config.toml
n_kv_head = 4
head_dim = 64
d_mlp = 896
bias = "all"
tie_embeddings = true
init_std_qkv = 0.0359
lr = 0.00701
beta1 = 0.95
beta2 = 0.95
warmup_steps = 70
decay_fraction = 0.578
decay_shape = "linear"
batch_tokens = [32768, 65536, 98304]
seq_len = 1024
Each number is 128 + 32 x the weight over the matrix's rms, rounded and kept within 0 to 255. Layers, rows and columns count from 0.

# layer 7 attention key, 256x224, rms 0.232, rows 98-127, columns 0-111
[[139 125 105 145 112 126 128 142  98 133 129 128 147 154 138 144 138 104 134 176 130  99 127 169 108 138 142 131 152 108 110  73  56 159 102 110 143 117  98 149 127 106 161 105 115 153 123 149 146 123 114 150 101 146  74 134 110 116  93 125  86 114 142  74 150 147 139 104 116  74  88  99 139 121 148  75 160 126 116 103  83 160  87  95 124  91 122 123 116  95  90  82 107 111  90 143 153 144  70 107 191 116 114 111 176  95 126 129 109 173 137 103]
 [125 137 113 108 104 136 152 129  96 114 117 112 128 119  92 145 131 142 147 120 121 142 148 124 118 143 121 132 134 140 167 121 123  90 100 129 131  96 153 140 126  92 125 116 126 156 100 120 116 101 107 144  91 123 126 137 123 135 120 147 117 107  87 128 135 120  94  96 128 141 121 154 116 102 148 129 103  94 141 101 123 166 113 123 143 104  86 182 125 135 198 114 125 113 102 118  99 143 153 128 158 115 148 102 103  97  91 152 149 141 108  95]
 [108 122 140 111 134 113 130 154 135 109 107  91  71  94 195 112  86 207 163 146 166  87 125 113 152 167 106 142 125 154 124 107  72 132  66 109 117  76 124 119 100  75  89 144 111 165 127 150 183 145 180 110 100 111 117 151 104 135 166 114 116 153 138 104 113 111 121 131 177 129 101 148 149 126 166 191 147  78 157 134  85 169 115 112 117  61 154 142 114 154 121 131 127 140  99 138 139 168 149  96 129 107  84 166 153 175 175 137 147 187 116 176]
 [ 64 138 136 114 127 155 112 109 120 144 156 114 163  94 123 150 146 154 177 180 144 165 120 106 131 153  86 152 103  99 140 138 145 114 128 116 138 117 128 107 116 138 109 108 118  97 144 165 137 151 113 126 113 129 159 138  97  90 113 162 153 146 136 103 123 147 134 101 139  98  80 181 116 122  96 137 143 124 125 130 142 115 110  89 129 123 152  72 150 109 136  99 154 151 127 148 163 151 112  93 132  97 105  99 142  91 120 136 104 114 127 140]
 [142 144 122 115 158 164 130 148 173 115 139 146  98 158 124 110 150 123 125  67  96 154 155  86 122 122 171 160 110  92  92 190 160  81 130 146 110 108 128 123 154 146 104 173 165 159 131 112 150 159  91 139 106 146 129 107 115 135 120 142 149 114  94 154 100 110 204 106 104 126 157 117 157 145 113 108  99 135 102 108  77 151 152 148 141  56 100 139 116 120 100  90  95  67 108  95 128 130 210 110 117 132 141  89 149 125 148  89 107 143 143 108]
 [146 140 155 156 108 130 121 138 172 142 104 124  98 100 104 171 152 112 179 126 102 131  96 139 163 215 136 170 111  93 121 146 142 110 195 136 123 213 158 167 110 125 150 102 150 140 175 122 122 145 110 191  66 107 127 147 126 115 131 150  99  69  90 132 116 164 169 124 138 102 191 116 159 137 142 133 106  84  96  65 117 139 136 123 146 175 111 107 108 155  66 126  85 128  58 150 132 115 163 128 146  86 185 111 157 119 151 109 159 131 118 124]
 [ 88 146 128 133 157 178 170 165 103  77  98 126 111  87 120 170 152 138 175 190 136 169  77 148 130  84 183 109 203 174 110 157 192 111 101 168 189  80 170 137 122 162  88 145 133 211 177 115  81  91 137 171 152 127 115 166 148 132 132 139 138 163 168 103 177 162  68 112 120 191 102 121 102 145 136  85 121 155 112 132 120 104 142 180 143 170 133 170  88 134 164 139  73 146 152 146 121 102 126 171 158 115  97 140 127 119 102 115 160 103 130  77]
 [ 91 108 128 152 156 192 147 121 141 153 107 118 111 132 171 108 111 126 139 142 113 115 133 135 102 145 174 138 124  91  95 120  87  95 123 113 140 135 158 120 110 126 129  98 119 158 149 160 100 140 133  90 133 137 184 170 117 135 141 107 128 124 164 106 131 127 135 118 112 147 190 163  98 127  88 149 103 163 167 119 131 107 119 116 153 135 131 142 128 139 115 153 135 176 175 152 102 151  75 149 172 169 113 123 141 139 160 115 166 167 123 126]
 [161  94 124  99 130 178 146 137 132 151 103 123 119 110 107 151  95 165 138 117 137 162 115 122 181 128 154 135  99 160 137 136 133 127  98 120 123 174 143 159 117 128 147 109 139 148 173 145 145 167  85 134 111 114 134 192 152 105 153 115  91 136  72 155  81  77 171  65 162 114 115 122 167  81  79 134 143 124 117  92 140 151 141 107 130 175 152 169 117 128 115 108 123  86 183 113 112 101 147 155 151 141 128 160 127 144  87 123 164 106 100 157]
 [121 144 158  97 138 113 111 131 162 154 182 124 173 157 131 113 120 150 127 104 122 130 100 142  91 172 157 161 128 155 100 130 148 128 115 125 127 152 114 144 144 127  91 157  92 145 136 121 118 189 105 115 139 136 142 140  83 115 123 189 146 133 140  72 105 115 162 161 136 126 142 153 126 129 145 153  84  81 101 104 112 120 138 123 148  81 124 150 134 178 110 105 118 122 136 161 152 168 137 137 146  87 107 118 161  98  78 130 148 110 141 118]
 [ 78 132 122 141 131 118  90 145 128 117 144  96 144 156 123 123 189 150 134 143 123  85 111 145 105 121 158 114 165 108  71 127 119 137 140 118 102 164 134 135  68 145 104 151 102 117 123 140 137 142 138 129 159 122 101 169 172 123 164 114 123 116 137 112  93 125 128 129 150 146 133 123 110 134 109 121 109 157 153 132  94 103  83 119  98 125 141 146 162 163 107 141 129 159 183 188 162 116  86 111 128 141 146 147 147  98 132 125 112 138 117 180]
 [123 104 142 112 135  82 123 127 129 103 139 150 175 147 137 159 100 111 169 127 110 126 111 132 127 208 135 162 151 177 161 107 112 154 138 113 122 164 133 162 117 120 133 115 165 116 139 154 121 117 101 131 120 101 117 158 130 110  94 126 132  97 131 111  94 164 113 127 113 135 161 125 151 100 171  91 168 165 115 126 120 153  80 189 108 169 170 135 138  82 100 117 134 111 102  88 142  93 129 116 144  78 144 106 222 110 155 125 153 169 113 176]
 [179 101 104 111 153 163 139 103 121  98 167 108 187 145 111 100 155 162 138  79 143 133 131 134 106 132 162 134 118 140 144 106 165 117  88 158 157 168 161  75 104 146  82 171 140 157 135 145 129 183  92 123 149 129 111 149 153  92  71 123 131 151  56 156 101 105 122 135 193 154 103 149 120  70 148 163 118 159 112  87 107  91 110 145  78 156 150 128 165 148 116 153 142 173 182 176 106 171 127  77 159 171 159 116 147 130 180 144 111 162 136 152]
 [157 156 121 118  92 114 116 121 145 156 115 114 173 153 155 153  97 136 141 176 100 121 110 142 113 110 165 115 199 140  97 146 107  99 145 126 113  81 141 197 112  97 130 111 104 155 113 135 115 138 109 157 112 114 105 153 132 115 126 174 104 112 163 116 163 129 101  99 168 160 152  86 117 116 108 132  73 121 122 112 107 127 149 134 145 147 136 147  88 151 120  94 110 184  60 128 153  92 123 101 164 149 148 153 101  89  91 152 138 152 147  68]
 [116 163 107  70 136  86 144  95 144 139 113 127 147 132 154  78 134 127 136 172 108  93 103 172 116 128  69 143  97 145 130 112 114 139 136 134 111 132 108 156 114 151 113  87 115 132 140 173 158 116 102  87 112 116 111  83 191 141 155 154 133 121 145 108 131 122 121 168 159 101 106 111 112 114 148  81 135 161 139 113 144  84  99 130  69 134 146  89 148 113 118 120 126 161  98 102 111 100  93 100 144  87 124 113 113 133 112  89 128 174 120 173]
 [138 124 194  87  83  91 122 133  76 111  49  60  87 128  96 136  98 144 175 164 159 105 109 126 162 169 103 149 197 138 157 118  99 193 166  47 153 103  59 173 157 111  35 108  99 138  98 112 153 132 117 103  88 133 164 125 166 110 100  95 125 118 151 121 177  92 164 136 115 100 147 157  97 120 125 162 151 155 175  78 147 137 159  66 110 231 113 104 159 173 114 137 151 112  95 164 101  99 162 159 197 131 111 113  54 132  65 102 180 118 128  93]
 [108 204 131 150 131 110 115 129 136 112 114 115 104 131 150 107 118  84 121 130 165 157 135 153 168 105 165 143 131 138 126 122 113  98 103 142 135 140 120 118 124 164 157 155 146 117 129 118 102 154 130  99 128 157 109  99 137  61  88 151  74 141 111 142 131  99 125 132 131 100 141 140 131  99 140 113 118 134 140 130 131 129 133 130 137 145 165 108  83 101 120 112 150 135 125 109 128  68 134 130 128 136 128 110 143 119 126 102 161 135 137 134]
 [147  99 127 152 124 147 161 144 120 132 100 130 147 152 108  95 133  92 127 135 151 101 125 134  82 105 116 138 141 144  98 111 104 152  78 153  86 113 100 152 128 110 106 144 139 126 128 117 152  96 176 107 115 116 118 107 151 160 132 146 134 112  77  64 127 117  98 125 126  85 115 131  88 125 158  72 136 104 127 151 143  90 112 123 116 134 134 125 145 164 139 117 129 149 168 156 130 189 127 140 117 148 142 161  97 140 101 129 141 108  94  99]
 [120 132 134 110  94  82  79 119 128 153 136 121 127 144 110 169 150 162 138 158 164 140  60  90 145 140 131 164 121 126 112 122 187 137 149 104 124 122 146 146 104  79 128 122 124 110  86 122 107 118 127 133 139 147 136 154 111 128 126 140 147 141 137 136 172 101 101 115 183 119 172  86 121 174 159 138 148 171 145 120 136 100 153 137 139 155 112 156 110 136 140 118 185 149 127 144 170 104 174 106 158  94 184 156 163 118 119 131  88 118 158 110]
 [128 143 108 149 122 107 147 148 163 107  79 142 134  55 132 152  90 167 201 101 143 172 137 114  81 154 108 154 158 163 162 164 189  87 129 150 149 155 117 109 144  85 129  99 134 135 143 160 158 134 155  97 134 123 132 178 123 187 182 156 123 136 100 125 138 166 156 158 131 167 145 123 176 135 158  95 167 109 160 137 183  72  87 133 106 166 124  83 165 114 134 146 170 125 107 109 105 100 175 115 127 111 101 135 102 100 145 191  88 115 131 187]
 [ 81 134  77 161  88  90 131  96 164 165 149 114 152 131 136 131 200 153  77 116 139  84 115 168  95 176 148 155 168 129 150 133 183 137 179 143 140 173 107 146 101 179 178 158 109 140  82 103 155 117 103 120 136 126 199  91 105 146  75 176 157 141 158  73 109  95 143 142 184 131 150 146 179 157 100  89 130  99 100 124 116 136 102 107 115 147 140 123 155  83 144 168 125 104 123 144 203 101  85 126  92 123 180 111 126 115 164 119 124 113 133 144]
 [163 121 124 146 129  88 122 157  88 182 158 150 114  63 106 153  90 111 153 108 141 149 123 109 132 127 151 108 125  99  99 154 107  87 118 105 173 116  93 107 155 139 110 163 132 151 149  93 138 154 207 172  94  93 116 110 128 126 154  94 172 100  97  78 121 145 116  98 115 101 120 118 165  87 181 122 114 121 139 149 130 157 142 180  86 135 103 112 100 146 109 139 124 147  67 137  96 117 150  83 139 145  89 144 150 138 130 164 131 138 156 111]
 [156  97 105 133 111 127  77 119 153 123  99  92 100 145 146 164  92 141 144 107  92 117 175 110 152  70 155 149  83  98 170 131  99 151 186 126  98 141 146 159 160 128 153  93 135 121 162 119  98 112 125 194  89 162  90  91 124  87 150 110 140 146 147 137 119 127 132 100 141 133 155  98 111 117 148 142 158 119 165 138 168 105 220 110 111 137 115  84 124 138 162  74 137 135 110 170 129 113 153 135 173  84 112 141 118 109  89 132  76  86 155  88]
 [ 77  90 116 120  71 156 125 155 126 143 120 175 103 149 174 145  61 186 165 130  83  96  72 121 130 118 129 120 115 112 105  65 224  98 146 106 114 127 119 131 138 126 117 107 112 165 142  88 153 144 121 158 132 123 117 116 124  99 134 190 142 160 166  23 126 145 165 138 184 117 176 104  81  97 171 109 128 113 109 131 125 173 121  59 139 140 154  93 142 126 125 136 109 132 135 117 129  99 181 190 121 108 160 136 126  97 120 127 119 125 108 112]
 [142 109 131 118 155 104 121 121 130 134 149 217 122  98 187 116 123 121  26 132 150  88 172  99 171 103 122 161 158 103 142 155 139 117 141 132 141 130 122 102 147  98 135 152 107  98 120  99  94  91 111 105 156 133 161  95 127 155  95 160 143 140 113  92 117 147  85 123 150 131 132  89 141 156 128 153  86 189 101 125 140 162 163 165 110 126 109 148  89 104  55  97 184  99 127 130 142 100 116 148 146 176 107 141 123 108 164 147 110 162 102  96]
 [134 142 105 156  84 117 118 171  94  95  97 188 121  91 170 144 157 174 113  96  54 116 139 110  91 135 189 148 154  73 112 112  82  75 168  86 118  54 113  89 152 169 142 142 110  75  84 148  79 138 108 170 148 139 109 170 137 147 127 118 112 126 146 165  88 127 172 181  66 182 207 129 124 132  96 106 139  83 132 118  86  95 138 130 138 116 140 255 109 142  85 108 113 172 153 148 156 100 157 157 101  67 140 129 106 113 196 121  94 126 132 163]
 [104 139 102 156 134 146 110 151  85 149  79 153  54  87 106 160 144 113  95 145 120 134 143 145 124 125 127 117 114 139 120  77 134 108 153  96 138 119 124  89 155 141 102 162 143 188 142 109 109  62 108 128 170 128 119 128 136 130 139 101 118 156 146 205 158 139 132 155 108 132 135 122 110 116 163 148  92 109 158 135 165 124 137  91  95 164 119 151 122 169 166 122 174 130 128 145 121 109 113 196  94  91 108 181 117 109 138  86 116 128  98 130]
 [116 123 163 142 114 129 194 148 148 106 149 124  82  97 143 102 145 153  96 160 191 187 148 113 115 139  69 156 105 163 159 148 109 124 154 140 118 150 132 148  95 141 122  94 131 132 132 130 160 109 203  92 165 148 166 168 125 201 119 158 115 148 177 117 160  98 107 160 121 123 108 117 182 123 129 164  87 129 130 114 108  94 160 134 101 143 163 176 134 156 133 137 126 167 123 117  90 107 125 120 111 174  70 131  96 106 161 142 153  53  81  92]
 [149 122 192 116 151  94 102 162 130  98 120 114 144 194 118 175 105 100 158 119 175 129 102 183 139 143 135 141 106 103  71  99  98 109 108 154 127 124 121 126 124  74  60 117 128 145 152 155  77  86 162  58 124 121  64 125 126 149 136 129 120  68  51 218 122 165 173 159 124  94 162 161  82 142 176 130 156 118 148 143 142 134 138 174 152 169 143 129  83 176 115 123  64 121 106 151 137 121 128 111 149 110 122 118 132 146 121 106 157  88 121 146]
 [ 89 183  84 143 149 130  99 133 167 176  93 186 132 110 124 115 169  90 134 146 162  93  87 152 118  72 123  82 125 121 120 122 166 116 131 120 220  69 138 120 166 137 210 167  85  95 149 115 115 124 126 142 143 105 204 156 137  79 170 162 107 150 154 156 146 113  81 166 142 136  87  98 136  87 111 134  66  96 146  80  48 154 145 124 109 141 106 100 133  97  96 110 148 137 168 203 142  47  96 169 147 152  92 172 137 102  67 183  85 137 115  66]]
# layer 7 attention query, 256x224, rms 0.27, rows 99-127, columns 0-111
[[127 156 149 105 113 124 114 158 155  94 122 135 157 105 128 123 147 118 109 126 170 139 142 126 145 152 149 111 132 142  88 131 105  83 128 151 101 146 130 160 138 106  70 134 108 121 118 132 134 145 151  93 113 147 126 108 157 110 131 135 110 124 144 131 102  98 110 152 159 135 137 130 134 135  92 130  90 119 110 133 130 130 102 124 145 121 124 136 131 119 159 129 144 121  89 112 103 129 145 130 161 135 134 141 111 123  81 139 154 126 118 124]
 [149  96 118 115 116 138 173  94 118 120 133 126  84 134  93 156 105 170 160 159 108  79  61 193 106 110 151 116 150 111  96  99 174 165  96 135 149 140 181 155 149 120 118  83 105 128 204 179  94 112 166 152 112 119 129 126 115 129 222 120 114 167 114 165 122 117 109 127 132  77  93 109 143 159 218 162 114 106 114  68 138 164 172 127 128 116 154 106 139  79 120  78 115 139 130  49  81 128 122 122 182 140 100 157 129 102  97  96 104 138 145 128]
 [160 181 170 141 144  95 110 163 152  98 139 198 140  98 127  91 118 109 204 212 125 107 128 117 134 162 166 127 104 136 138 141  99  70 104 170 128 116  81  91  91 128 131 154 108  93  79 116 141 112 106 103 121 142 184 114  85 117 131 135  83 133 202 142 144 136 119 112 107  82 115 120 105 163 117  83 186 146 102 151 123 158  93 108 144 131  94 178 161 138 143 119 131 144 110 126 168 105 140  93 154 106 186 132 224 143 136 135 132  87 132  98]
 [138 145 106 131 162 115 153 102 125  99 145 119 133 138 188 107 135 132 162  97 126  74 104 127 124 157 146  80 143 146 124 119 124 110 119 150 109 140  89  87 130 133 136 207 103 164 144 153 197 149 120 172 137 115 177 114  98 152  92 159 153 125 173 104  76 119  84 111 172 104 192 137  99 117 139 129 155 198 101 119 159 211  99 164 178  70 133 116 161 134  79  92 103  86 149 131 108 137 141 101 133 126 135 172 125 105 126  84 134 171  84 138]
 [ 88 128 150 155 147 162 148 149 144 109 157 128 162 179 116 104  87 134 149 148 149 149 123  94 100  90  65  86 100 163 110 104 129 162 100  94 151  97 135 141  56 124 109  62 158 156 130  81 130 121  77 125 142 117  96 103 139 100 142 130 103 140 100  66 157 159 132 142 145  96 135 147 123 147 136 143 128 169 158 129 162 116 110  83 122 147 132 114 127 156 132 155 154 151 123 164 171 146 127  99 146 153 143 111 126 162 142 167 146 145 122 121]
 [126 103 179 158  91  99 108 139  90 129 140 131 119  91 139 164 140 105 129 161 127 127  91 161 166 128 200 123 167 126 157 130 100 106 177 104 137  81 125 107 152 171 172 142 135  87 124 173 130  80 109 140 124 179  98 153 154  98 144 148 111 131 117 103 151 115  97  64 105 116 125 134 108 121  91 148 113 153 103  80 131 158 121 124  88 139  91 123 131 133 115 187 164  99 130 211 149 119  73 154 148 116 124 128  72  64 105 128 137 154 135 121]
 [128 175  69 125 119 143 102 153 161 104 117 170 151 147 140 167 140 121 115 108 131 144 144 116  76 157 128  84 177 147 156 151 112 165 140 132  57 125 106 171 129 129 138  77 159  77 119 160 128 107 159 125 116 110 161  97 165  90 147 123 140 152 182 122  89 176 122 152 149 155  95  95 132  77 119 105 144 108 124 113 110 176 109 109  91 123  98  94 151 132 103 167 171 123 121 133 132 142 108 144 108 119 157 102 131 111 135 176 197 112 113 124]
 [131 130 157 127 157 119 160 131 157 125 132 132 175 168  75 107 117 197 137  88 111 150 131 126 118 101 121 111  95 135 136 118 154  93 149 153 154 124 197  92 129 118 143  92 160 112 124 148  73 117  74 119 137 148 151  94 145 135  95 175 180  96 102 142 175 101 121 112 141 102 130 142 168 125 147  84 112  92 168 159 179 164  91 152 163 141  98 123 174 177 141 155  88 161 124 140 123 142 126 150 142 133 127 141 140 138 109 140 152  51 176 129]
 [141 145 128  96 118 130 167 118 148 138 110 152 134 147 102  97 104 124 125 108 113  99 106  96 141 123 119 136  72 103  92 131 170 121 134 139 141 138 119 132 185 126 125 121  86 152 155 115 145 163 113 116 155 139 119 145 136  89  84 131 153 137  96 118 102 151 103 137  87 131 154 136 143  98 163  95 109 130 129 130 165  58  79 112 109 119 136 123 122 142 131 149 131  83 143 132 174 158 137 128  97 137  93 100 177 133 140 121  84 123 140 142]
 [171 129  85 130 139 138 130 144 132 142 115 121 110 126 119  90 142 133 147 132 115 103 139  73 128 137 127 136 136 105 156 125  73 170 125  90 147 116 181 137 162 100 136 144 108 126 129 129 109 104  89 134 138 168 117 104  88 155 112 138 135 153 140 136 135 133 129 115 182 185 104 138  78 158 140 132 127  75  90  88 121 112 137 132 103 182 108 151  83 139 115 141 159 174 159 124 125 129 109 163 144  68 128  56 181 155 133 135  79 157 166 145]
 [ 92 173 109 129 135  82 118 140 127 100 115 104 141 118 118 142 114  78 126 195  90  95 120 155 159 121 139  91 154 125 176 139 156 119  95 151 190 111 150 146 100 131 162 129 115  72 127 133 141 140 109  95 146 161 112 110  78 177 152 127  98  84 104 106 191 149 166 109  84 128 154 128 104 106 136 130 125  96 183 201  64 156 121 158 123 123 133  69 135 125 150  97 162 136 143 149 153 158  96 150  97 156 147  84 108 142 125  89  79 181  91 139]
 [108 132 119 134  76 138 158 152  79  99 130  93 134 123 193  88 126 172 138 118 112 139 163  55  96 120 122 120 107 129 135 104  89 106 158 209 115 129 140  81 113 111 130 127 131 128 125 109 132 173 110 123 105 166 138 104 134 165 116 153 123 162 110  98 107 139 129 153 169 146 192 135 118  69 112 127 151 106 157 117 178 182 128 151 144 137  96 145 174 105  93 116  93 142  53 111 123 160 128 100 129  83 194 126 170 142 107  92  88 119 124 122]
 [ 97 139 121 129 113 107 173 127 143 147 113 131 158 127 143 147 145 139  98 140 176 136 118 145 123 103 145  72 131 140 129 114  94  98 121 120 133 125 120 120 168 121 117 112 129 142 138 178 109 127 110 107 100 160 131 171 171 121 130 139 112 127 174 163 132 133 110 156 150  85 140 136 125 105 103 128 128 162  68 125 132 124 109 127 116 104 151 114 148 143 152 117 130 137 102 157 145 121 117 149 180 119 135 140 118 122 115 141 143 116 140 137]
 [164 169 101 143 131 129  97  43 131 112  95 109 149  82 116 119 149  89 125 114 111 107  67 147 135  86 137  93 169 129 163  58 106  54 134 155 120 100  86  74 120 137 102 176 106 103  99 229 149  96 114  91 141 147 147 111 115  89 145 111  89 140 112 147 102 117 141 102 147  92 139 100  83 127 139 119 115 137 171 173  79 139 103 153  90 142 148 128 133 215 142 123 169  93 113 158 119 107 140  59 169 174 131  86 167 117 201 167  85 168 111 159]
 [114  94 201 115 117 166  99 136 164 114 132 154  83 157  76 203 143 123 118  65 106 125 124 152 111 122  85 114 128  93 109 133 150 141 102  88 132 132  73  99 149 163 138  87 154 128 126 146 144 177 147 134 129 147 105 112 138  67 112 114 171 155 121 180 123 132 180 178 157 120 105 123 147  96 104 141 150 146 132 131  77 104 183 169 184 138 150 169 135 117 162 120  69 100  80 107 136 155 146  95 184  93 150 134 114  97  84 186 150 133 118 138]
 [138 130 149 136 129 105 138  95 137 146 110 133 160 138 169 132 130 100  87 137 137 139 138 108 121  91 115 133 146 134 111 123 153 151 119 130 156 157 129 113 134 179 171 156 139  96 136 121 162 150 133 116 126 161 142 136 146 144 146 153 154 138 167 114 127 149 116 145 117 115 168 124 141 131 127 103 158 134 122 151 131 110 178 146 123 110 125 101 112 109  96 140 102 139 126 125 150  80 128 138 116 127 119 172 132 151 161 158 108 113 153 147]
 [ 99 101 145 169  97 116  77 155 131 177 157 120 138 146 111 109 114  93 143  67 106  84 103 132 116 147 142 102 193 130 114 121  88 113 133 150 116 164 149 143 201 143 164 139 122 143 110  79  84 130 124 118 129  94  99 124 161 185 103  94 168 128 117 118  68 172 109 139  51 124 186 158 142 162 127  99 123  64 150 121 103 124 133 165 148 123 152 110 118 121 128 113 167 167 156 134 109 110 146 126  88 128 118 129 140 146 142  88  72 106 138 121]
 [140 169 147  98 109 118 156 168 198 127 127 117 143 137 165  84 167 141  97 159 141 131 128 152 134 167 131 133 102 130 110 112 131 119 104 137  82 110 110 130 156 120 133 128 130 134 120 161 142 119 120 120 139 117  90 172 113  99 113 102 135 123 131 156 155 143 138 144 118  59 133 108 138 166 108 102 121 155 105 109 136  90 130 131 127  89 122 120 112  93 111 109 155 120 107 114 160 118 124 141 157  96 174 155 126 140 106 122 127 115 143 128]
 [183 136 100 130 137 157 136 132  55 130 103 125 151 131 133  91 113 154 109 104 127 113 143 145  98 106 154 137 151 140 143  79 121 124 182 157 156 145 203 145 157  97 129  60 111 129 166 110 133 154  92 147 158 146 132 190 122 127 119 113 152 136  83 131 100 114 103 121 107 183 139 114 159 144 113 112 106 121 156 138 149  77 110 123 150 129 132  99 171 141 146 159 175 124 105 160 112 162 107 128  75  74 105 127 115 124 164 108  98 158 123 133]
 [ 70 164  64 172  94  96  85 115 156  87 141 143 113 142  94 114 151  80 129 102 113 145 126 165 151 153 101 147 159 189 136 183 137 149 144  97 101 129 138 131  92 138 139 140  93 112 101 112 139 137 118 132 165 129 126  83 104 162  72 102 123 168  97  81 114 121 111 137 119 161 135  80 141 135 156 147 157 147 144  86 167 105 130 126 119 147 175 131 167  97 111 156 134  98 135 114 121 140 150 105 100 139 153 117 157 166  99 105 103 134 170 175]
 [170  86 154 142 166 179 147 159 135 170 160 103 137  91  82 145  59 121 143 109 111 140  91 114 112 141 116  98 102 146 132 119 185 173 132 122 143 128 151 111 146 165  83 146 172 188 116 113 148 120 112 147 146  96 186 145 126 164 136 117 102 108 123 114 201 100  96 110 176 110  75 182 150 122  86 168 103 121 116  74 124 146 129  93  90  94 149 113 101 138 119 110  85 136 133 145  84 143 137 152 161 152 116  92  77  94 170 116 203 146  95 111]
 [156 123  98 130 167 165 140 121 116 164 105 121 147 150 160 140 179  75 132 153 153 137 108 191 122 102 162 103 155 114 109 135  81 111 169 125 119 144 190 145 172 136  92  67 107 148 121 196 129 127 139 110 150 108 101 108 187 164 156 146 124  99 137 149 198 171 138 126  91 134 176 125 114 158 100 125 142 129 147 147  88 128 113 148 127 118 128 111 125 141  93 106 121 116 135 120 114 137 134 105 138 139 127 118 111 150 144 104 138 132 117 106]
 [133 135 156 133 108 107 112 149 124  91 127 158 140 194 146 127 116 120 112 164  97 106  67 132 170 129  68 148 166  69 103 111 142  95  77 188 106 167 111  88 130 129  71 111 152 109 108 104 191 140 114 164 137 105 139 104 111 109  80 143  69 155 127  68 150 142 123 141 119 101 149 109  84 139  95 149 124 168 186 149 161 108  76 130 190 102 119 115 127 116 145 144 143  74 120 112 127 111 145 127 103 146 199 153 106 111 123 143 108 121 118 169]
 [156 133  94 134 137 135 140 150 142 134  59 123 197 122 142  75 162 112 135 141  91 132 100 147 149 139 186 149 139 154 119 142 127 133 136 132 124 133 140 151 156 130  87 146 125 143 146 156 121 117 152  94 113 113 120 132 113  91 171 133 122  97 129 107 122 177 141  87 100 159 133  91 100 118 113 120 113 182 128 137  89 145 131 117 149  64 126 133 118 208 152 111 140 134 167 167 125 112 121 101 150 156 108 109 134  97 110 130 141 121  95 103]
 [112 157  82 132 135 160 136 189 178 152 198  98 116 113 190 142 130 169 145 129  97 117 138 133 133  99 183 140  96  78 110 166 109 165 134 127 111 135 102  73 146 115 103  99 108 111 111 155 202 105 165 198 142  63 174 162 110 203  97 186 162  95 128 117 140 113 121 177 120 183  76 114 149 165 150  84 118 186  47 120 122  79 123 145 130 123 153 147 145 115 119 104 191 143 105 115 124 165 136 151 137 148  81 117 109 110 133  75 117 183  70 158]
 [190 124 134 135 142 109 141 149 132 151 107 110  82 131 145 141 124  98 113 182  70 204 125 162 159  97 181 149 148 145  76 128 136 167  86  85 126 111 141 126 138 127  99 142 176 120 116 140 154 101 152 137 135 108 164 138  86 131 132  94 108 160 124 149 158  89 167 125 118 136  70 120 158 142 119 125 138  75  75 139  74 115 136 178 114  99  99 190 101 169  88 108 104 164 140 117 104 112 147  84 180  87 120 113  84  99 141 174 166 105 153  87]
 [133 108  93  96 145 128  85 130  88 116 116  91  90 112 123 129 164 139 148  94  87 123 136 144 102 123 129 129 128 123 161 117 167 121 158 114  88 108 132 174 139 118 118  65 116 121 146 206 100  53 156 134 137 152  72 138 155 147 105 115  86 129 104 134 156  95 116 122 133  80 136 109 172 121 173 141 158  79 171 131 114 111 167 122  68 150 200 106 131 110 152 169 139 178 134 161  98 131 130 129 165 191  49 174  69 131 121 125  62  81  96 119]
 [182  97 129 158 175 110 192 145 194 152 174 141 117 217 135 132 148 158 138  53  84 149 144 131 140 109 105 126 153 147 148 117  93 132  47 180 152 119  96 111 149 182 137 159 183 144 111 120 132 122 138  91 110 136 128 131 140 138 189 101 145 140 139 178 154 116 162 116 125  59 163 158 139 131 155 133 129 151  88  73 129 144 149  81 129 121 109 119  79 127 104 118  81 144 139 107 130 138 141 163 149 126 169 135 162 166 118 170 146 125 153 134]
 [ 70 130 194 109 118 140 107 135 131 148 135 129 140 120  47  85 118 130 136 149 159  99  78 111 108 114 108 100  54 116 133 172 142 150 119 171 127  90 140  77 170 110  42  99 128 129 105 162 131 111  74 154 186 120 122 182 133  90  78 146 111  62 160 125 147 116 119 118 160 121  99 134 110 144 130  84 132 146  72 144 162 158 134 133  99 130  59 149 149 129 129 120 121 164 142 173 182  78  60  55 163  91 105 161 171 129 149 154 108 114 181 119]]
# layer 7 attention value, 256x224, rms 0.256, rows 64-65, columns 0-111
[[149 137 102 104  39 135 108 161 148 108 156  78 153 186 153 142 162  95  94  80 148 159 133 123 117 179 133 133  80 184  72 202 120  96 122 170 126 162 102 115  84 153 131  98 107 116 142  84 126 116  64 166 201 116 150 166 183 157 171 142 155 142 144 145 102 170 120  88 156 115 159 115 209 139 139 140 111 116 104 105 118 100 191 123 146  48 122  94 132 124 151 124 124  95 162 116 153 136  72 124 124 112 130 122  72 123 147 125  84 116 116 115]
 [122 178  60 158 130 134  88 124  70 147 207 133 120 129 137  79 157  48 137  71 157 113  61 111 137  88 122 122 180  98 117 160  72 110  54 100  91 165  89 148 182 105 172 103 172 191  97  67 119 119 156 121 124 145 193 148 126 119 106 184 115  85 199 138 105  98 127 110 178 163 121 131 122 129 171 152 146 162 180 163  67 152 145 109  93  70 133  89 134 102 151 156  82 127 112  81 187 141 120 105 120 192 131  54 103  61 128 193 132 148 125 131]]
# layer 7 attention output (transposed), 256x224, rms 0.222, rows 64, columns 0-111
[[ 92 142 151 155 209 122 139 169 156  84 145 149 112 123   2 166 123 155 138 187  86 109 143 160 163 126 143  89 177 129 165  64 115 127 100  81 110  76 155 135 176 129 110  98 125 174 128 174  68 178 162  72  73 112 147  84 100  96 143 144  75  71 139 185 143  83 113 181 106 128  78 168 157 111 131  82 121 132 118 105 111 175 118 108 123 124 159 153 152 164 143 180  76 115  59  57 144 160 167 151 147 122  92 134 179 145 104 102 134  76 152 138]]